Part of a small language model's weights: biases on query, key and value, learned residual scales.
Each number is 128 + 32 x the weight over its row's rms, rounded and kept within 0 to 255. Layers, rows and columns count from 0. Numbers have three digits each. The size before them is the row's rms in percent of the matrix's.

# layer 6 attention value, 512x512, rms 0.165, rows 24-63, columns 192-255
093:128088122122168100123160193104141141125117149127119155135099106148154146220144175094158159105138117070164114074126092159165124129090130137134122146113167142125069136078079162108093135154098119
091:061121156133087131080109101120134125131074163146115150097145131179081155112119176100081128113148113199164158171073131146100117145183107105067142121073145173119166106171136149085134108102122126
104:123115153088106070132148179114135068086112104110090217102124136136103109146121130122120071119088158090116165195113061104177204114139093117203129128081154136116180122152130106092133151120152107
100:095096137104116175146156132161120118079123192135217108095157153162154129086192080155167135135167087124085072117158145154192075123173176188118118109141085143106119111156119147151130128073101145
095:111095059130122156151109122075105148124076115101145167126123087166095127196175149114108110081134130110157151144112134208141150120084123139104149108142113032099151119136170159163132113156152147
101:141174096104181163137137143155078123107045117117151084127179150132161033104173150103163075149137183140195122097108147115120125118121088102136119091111172148126139054131112162150142127157101099
098:105094152131134122154102131096123106087138133148135145079114090081147142174108129150073172095100117112156135104172073150079130103134103123065103129159133153117121122073087127124083115095150161
098:052113169092094148197142109154080131108112163169096134111122140091158156118110150133112068102089116124093095159140080152121141200098126170146147151120149117147121122177081116105143172149111179
102:075136044160135117131214131180096087139101102094147179196113190195098099094157166145181146171133191163161151120145070125122101204089117149114147173110154139176102156119071096113052132179125154
100:126151078161133148098081157089188149159171114147150128169151156136145074143096097160100167132114143102131161119108102109130132099134061127163125116114124163165125167106153153166157151181072064
097:095102115090100124130164121152077130175140130065174152080151185056220134102141087126148129101123093178140068184149096114146144195157171157123116180194131101156076175190098142103116125127154092
102:126094176172118165133151158105105154109131122123128140159168163135090116118169139059139126105116080181146138096162135118133106142093089144091099152102140127176110096173164029154112101163141126
093:132117143149152181117118211094140155119073095151058152155116093125125153168070217135113145151153120188125183074107146072106125163156124145130152174186130123187145137106101158105160094061168164
097:183088160083104143083115083098122139106127101078100113139158120095154101115175178114045164118106143092185142103090086107088120141125089131146145124139138082160077128106105151078047106126149188
094:119087124134101155145138145090175116157149067204174084138137134118143149036133201122110181131098173094118141099114191139061045070078142107120152070117121128134133114115117137163090125167115101
099:099154122102104106148155161117179129111158043089085137124100115121140154164109049120151163087122115161131150112116135134091121111099122138076126101175116121119102130099122059154102113062182138
097:135114140102157133172133090059157106181148081111142139087119074081105166158124125181153159150123140167129162115115150101175150135072110121110140184110105151074146083082121132159125141139144129
098:134050118137119106101165097097153097123127118131104154161205156105104177147115144118074089143167195084151145087133137092137123147108156108111115141114110091149101150208152134157131107184102164
095:136123145144026102154021110086153168127138123108093143198125064107152141130139107105150147104090147120154067125152081133097191137175159147176147121165119090114113157092120057125123065116138143
093:122123102149080087076184079137119155158134161038145109151149119081121135104138143164175141066197124158105143102153096127160092163146125170097128115152145152133161099073101156123120131157162139
098:107082147084136067120121089145126089149113114146115161178153161125105111093098137106194170167174174134104127149110077071146085099106099125102098153132085158113097129092158128120171122112108150
104:063126058117139113149084128179068190122074112097137120123165097163138131201094133084173170129063145189092151128116148106141156127101162143124105107130164058157119180137145149100146078184169137
098:187146127103162134167113156112106079125101083111080134103143100084143141131097155153145100101139117069099115151106133125161121189137087132096164108171200149152069058112184159098139136134156148
102:101093103130135125087136106177138158119177116171157092070134151136101105070095128084117144123101135100138115094110124123146113107117158061100105148140106130068048159110139109144043192128086116
101:119070146106088128072140167130175147110111125081111180165152144163149064075131173149127136098094110134161124142119130179094089163119134196110105099105142158139143112100103153108155106174111075
097:125121168101126165137157132171114160075127126090091149136153159079162130110143126139152116075120169068100115163142122124164102112111105130126104101111118166097161112184137052154057164137120146
096:112115166118169116131113095064166142174125124124133128178132109108119108164096147112116128098196149087087136166126162121155118121178134110071070084097160123114134129136134135172145158150146132
098:135180154106126097098141139131124155128101094140176116124187107066158116129113080072150097117187137169117090133163162097211168156079130110150104105113162118112137138129140061103082162100152141
097:183129084172223141156137117143128137149143096163094142088126138111130124130138090133194146086136130130039129129154127074114141124130144149139110107151102145156158163130125124098179152138111152
100:149225130143187129164146162176172099127100114155116142151146154141136189160126168117105093133099143110145153182076184156140172101152076116156125126057156138121132116128111138110124132152130112
105:133129093192148119163111129124160126151129113085164083156125109202128148146102098155113156200116097178099127098148189158104144142074176113091156154125123169137122089103110160095170068131149097
098:086112137133130148110120155111150110105130151081115106133146116144162199127120143088073188111139138135158107157164148133166204135172114157118186108081128157152142095116155155093126098110144087
096:085105154162099102192097168126149156092132121107117110095153119101193153177119172178108077092151074134135147121159142032112133119086160109137115095101094108105057136191163129118153171079133189
092:125093110127157085123177082146119124036131144171043178084122139124070083129081078096119122127161150159127133150075193145141102142137150091144090118138172151111103119193147097103090153153053135
100:072151175099099130182103119143109100122162136081051125126177170088113161101128151151199180149114192122118118167137062102110181118146144162152161139150211120143165129147109130155101147201108139
094:147095092162155112143093144111077119088130134121148087152169124137112163148128136135091118086116151087179092113078128108166147076136101124138137118092133123111102111096122136107155077063121203
096:139125139154156128116102184097122119128114125099109171113079107112081166113131179103078135182100128133107171119106141124149169143163107088133072130043050106139105114076135120139113052103074119
094:163145152139114110151151106124121122201170164134137136216116126147142159107153149135092113165068133212183107125131074132093146116095121108105142151117096090049077136134149134152152076092147192
100:151143127072081116084112081109094153140142147193116164122130114100139136089093159085142086067133114091102136137119171110084118195115164122138117121163115130150103118162111146145162195162172102
098:128112132093153125125081131115186087135076126184100145103126069140104167079073084106093130113172136134137137152093122037224160144179148090119147113174145123157109095101132120099148160117160078
# layer 6 attention output (transposed), 512x512, rms 0.156, rows 24-63, columns 192-255
089:095183143160121143148077114099144110145077096123107165119188106136073137123114143088082100119156145154117117157103099113076111115138113134143112124142075142133152155148140130143159094038148112
085:146180116062120144156114191121129122094111139147144134182142124104123087121189129132160148147052114066137092178224151125102107144089171125132131108193122159083077123117078113148119108154080114
094:131135121177159181149121060137178176196131146147156138122133084109124151106153139072122133113150083114141132087158140156127062131122163204090094116135095145142117113092158116090107065124135092
096:168098172149150125110105147130121181185125053130070174074108092170077129126084126100138123047118148135148112123113111071130148113116052153136102097115167146120169167110099089152080134141110095
091:149156136126156153072100096156101146152143106163121086183129144108138157113099134130159161168177145138153171137167113145127138139112134111139129171111174171197137147091157092085152101123142116
094:159115139110131091124188183122162163128163132156149183149114183122124159152104121094123173105179120111079188147151139116139129137157158127169079173138134125126077147173111126113132143145171131
091:067128116126132159149161099139117137154111120128120130117157118095088078149126135125104095100153106100111074084131097117162098146150149183152186129114059124134162152166122164126127122090167135
096:146067123091116133143133092102203108133129091125178120173148081137123138146120125056133181141162099104152115087117139147165097124114155125088157165123076142174138147089170119178108082120092101
095:111148108107112125158136091092194162113174120132117095077136165098103178113133143123124109105138126171169082082126165110096186062157163148117071149122030111044153153132120081052167186079085154
092:113111215160158217070153106152118111077113161171101048139137069114059204161127214112103158132135119151164125142122147120147124145152123041158118128131137095113108141163162174090149130085145170
100:138140183137101093067141159089132138110121155135126136139131113047073121148125143099103104198080103096133172120051164106129154146067159131082100112117157155100104123166075070070169138130127120
098:038135117069135033140102134163183117139146127100094078162126119119151131141090220123142117105225149096148145145096115125071142106145126112203139089176176137120100125151068146073133137073126118
086:050116111146116097129097069181093134124138135121147148117101148125129104126155142172158107161109151082179140090159025150147117058080120137096114106119142099146174080130155133162097099144057104
092:091170152115141169174173178173111109172170100170103150104103087097170161094089101180153094150125120143058134175149145130160168135078120133108173151165079129085097083120098095079157230118124076
086:084129045126160122176121144095080131092104141110074068090120164120119167137123116169105154078132144126143143092158036111107162127155138162116107129169130141101080122127123180095144205141128169
097:102121147180152170190114091182072100131109165133171100092156159152112110155112132149162112166134193069152061124141090198159204153169140138103160106126070101106222084120134176113140094125130168
092:120140113178124140153112177147166143104143108155081173139117161189094117045210135132132119104143150123100092149169120106132180078157130094180149113112091114089116183134097117096214178044086125
092:125160115123100155120064100138114123114153105179124036099082137099149099134144095170110182110144102179089136131101164131125086120107136132147086104159093147131063075146110147090127090096080140
091:120124128186177116129152121177101073149093095133102184177110222161127161130078080129087169166124129082149152139117161087120092126109126103094079088141127146159117111129104129089143163141091115
088:156154101100107136218101108075098121097119140106062118102069123116124161138107087081122069170090133102146176086128183112090169122125171075138152130084095164105159128142134103135199106141144132
091:150122084129129206107142162138154145088129091101160112123084074123107153158157119163132086149145101145139087142143167173161129185097152144104173104152127090149169086151129200122155124124118130
095:195139129177096143140198139121152102111150154164222161183140121114104138134113127106117152159188150166085186114160162100103102147106067080153091160170143151152119104114159155147094204087086124
091:070112149138177156159137128147192065169142115190090123154094154108129096125172130104112153171109121194162103121146106128111140076081131093122115179057155123096107170129093138145152107153155116
093:108131152159115064133126166120147156108166141053125108159138042112122192188158107191094085157149154145099087142166124089078138119081118189162188132097083092171128152105151154087158066099136083
095:105192134135129100151111059130070125186128159140119151144127134111094086170148125093076083119161152162065066162137176080164140123160140089190134173164153106055146173189147117155094095111123155
095:127104116133115075121111092106159088140168162172155178126111055165172088195153150151137087146162166137127174102131145051126199117117137143167141138116118137105152108067110209118190150118177141
092:133181159125087165105088165154139107144146183207075114140125193093129167154167102153106147153121118124134137154150121135069091193077111107146159088182186064105096155130087142072142105073158197
093:171109036156127153139106165145094106139206156149111117099120092157113154123096171131090163094136091100105147109115174167092038080148150098117184130138098163148063107100106141121135141115114148
094:106157155121109128131084111163104156069160138130200181127102057138033156091138100126128138087149186168158173111100111128162122098102137138122111163129138133060148152096162109127121136079107137
098:078127101112115166133100144118116149115175060065108171064125078131074113121080108071157158172134146168133104158142123153146128081098181113132094148181141123035125123128089094128136109092131074
095:069145103124071150138150101087090169107098207133136096103172147132107135082130115138154088089166160149156110067142101133121112123153171093123073119095139183119179145160118077141111109037104133
099:094176093103054101138145090108140133109114116137198114170129134101088117189103154101133137167141072171101114093103119150076066119078167159165140155091124140147096211147091120106128165125059198
091:143116142083160106125139065156132074168100166172151129152066103139138110184142067105139154173141125135150135084128107152090125145115056162136166147149096114162150110098140108126123122171177091
092:107209161121144116133130159172177099111160069121180148149143114128167159091153153138120108155181112120173149128173132102126127110108117084143165076125144131118196181154129089178175094097202129
087:140139095133142168140154184117133100168166101143152122082053096135141116148167101093073073131151099107163108121104143115184096120066091103112079153079109077189154143113119095149149137126139143
090:126153082180099186144144154161162109159129114116105213134136129156152111121120162129144122114188137113096134103140162057143169159094163114103107131163113162151168123069173162106111162139171046
089:094086065134101091194158122174144113104111072117107103137163118210165128129124102135107124149170141177162117103176194158090122097080142197121185135149119160056137103119101106063161169154150154
085:108123110092147123109111122126132141088129073109165084143180197113096127097063118150130096083149119092159101156112115155137152137136150144124071133123188200188131126112137121114146154119098106
092:103176116158142109140066108128092179110088171058142092128139150115128141113132109166100109227112116107108125129216174170089106084121138152124137124119228092130115132143107064125146115095119137
089:173126148177119099119054189090203109171165110143119079140125141134049141154189137089159211108105133113119110119161071145125102175079125128160138093185139136134124088125106154135123113173102137
# layer 6 attention query, 512x512, rms 0.156, rows 64-73, columns 192-255
057:157200084146134105126061152133160093146172183125188084109113124117152123105116116098146087134094069148116101091135094131128172129105121198120166112125140130103138141164156164144154163113120141
060:147065152097092121141096112085092146132121086089113131124071093102078093126143138087108076163095064142073155054098162069173165153147162117119180103137147116064069121092124130115098145139140088
074:156176116077095156118132189103099191136091133153176071172172095102082126082127222167076116175156141103182090136115078153132133127141062096108205090172160100171138141108126123086144082151146153
069:122123166124085132094116171119061117070107096124178086158137115116132113157199141122143147135156104107066182102136178148144179168121175217155148078153100063166107128099158108138137166153149159
067:104110118139148110150152097226117159124135092128143086189148139142154122093104098165158168091165163148098139115104148132110136088070102114072144128100111149147139161160149134043131155083190135
069:115113098157139201146092093094054127112162121086124106141173106103129154114074116156094101169138101199104154116118137160114141029092108168144216091107187117054180098133135168114131092135117156
084:147132112100092119070161096139146095214097129141149129117157129153143116131137159121080100116150078139156121149049148132100134135125105103147134152079185118120052178096165210081167157157113119
083:162133092152124138134108119077213091151121071133061150040138151166108074130169167092100103172121114073109114147146120128115100170171145082150090152093113167102083188049137175118120159133127120
077:143172122171122170183092140151110145082181117112094128138091094082099161108102108131093148146122134159127157110176178140118169057105097142072167055186135050135145046161126123108104135083128073
074:077095173108123077156104124138132124058107132111079160170134122124114095105114138112157101089147101094154085161120129130108123120199126151157173113177109130075162166155109184124126200167093163
# layer 6 attention key, 512x512, rms 0.155, rows 64-73, columns 192-255
054:070112106141161108133176156125144121143149096117154096145130138193156142082130173111120131083115110197149104157104132170109152142082150168164154121142086117165119090125126171102160078148089163
048:119127137088108128143154145103103152176125087134077164124110162087151124103171060086076101129102105157082123127114111154169120049080094137093117165134165118140149120153090129134120106109155111
060:132126139088090091101149143130060104136174124075108153185136120170157101086101146153075132183128133139139125076121131140122139077080185179163146079111117136142106077142054130210084062120182179
065:198124146086179096101092104146176061143168144092143129123122158122071122151113132142207123099174129098102110146118144061154158149148095136125114185112077168084112140177145101103174127126080102
051:210163095112146143089124136144112083175068171162129141096082146157126106148121147142075062151183162179155141105155200186100161167129138097168134179109108111096111176128155104135104082175059089
050:111140157067159109139196055125124129156089109059109106125030117166148139156150097166087163127160135171132124117115149148098105115139068082125125087079097118134120083084187137141106125164125107
070:131123136158141133159141134154148144147168100126106168090113125169143131129159098108114127094151105086103112148143053144105133064136125183103158110150120108179109134161143131145166110045170136
063:100140113187158126187099157154098122144138152139161127183150142122148129066108102120165088074137066159100126129108101149131111111097119114164129079169162140138109185206114099081149102140136166
051:086110130121231092137149130155189135157126113155143090131121107083126118164148153138118161134092181150085113124085126141118130161174096095151120117100129093120073126133098105101114099070200085
057:165107178081187161080108127159041136165184159106142121106108081178156162120112174111068129114135114062117126078150106114134145123114127167178116120051204122144106165142082180193155140110107172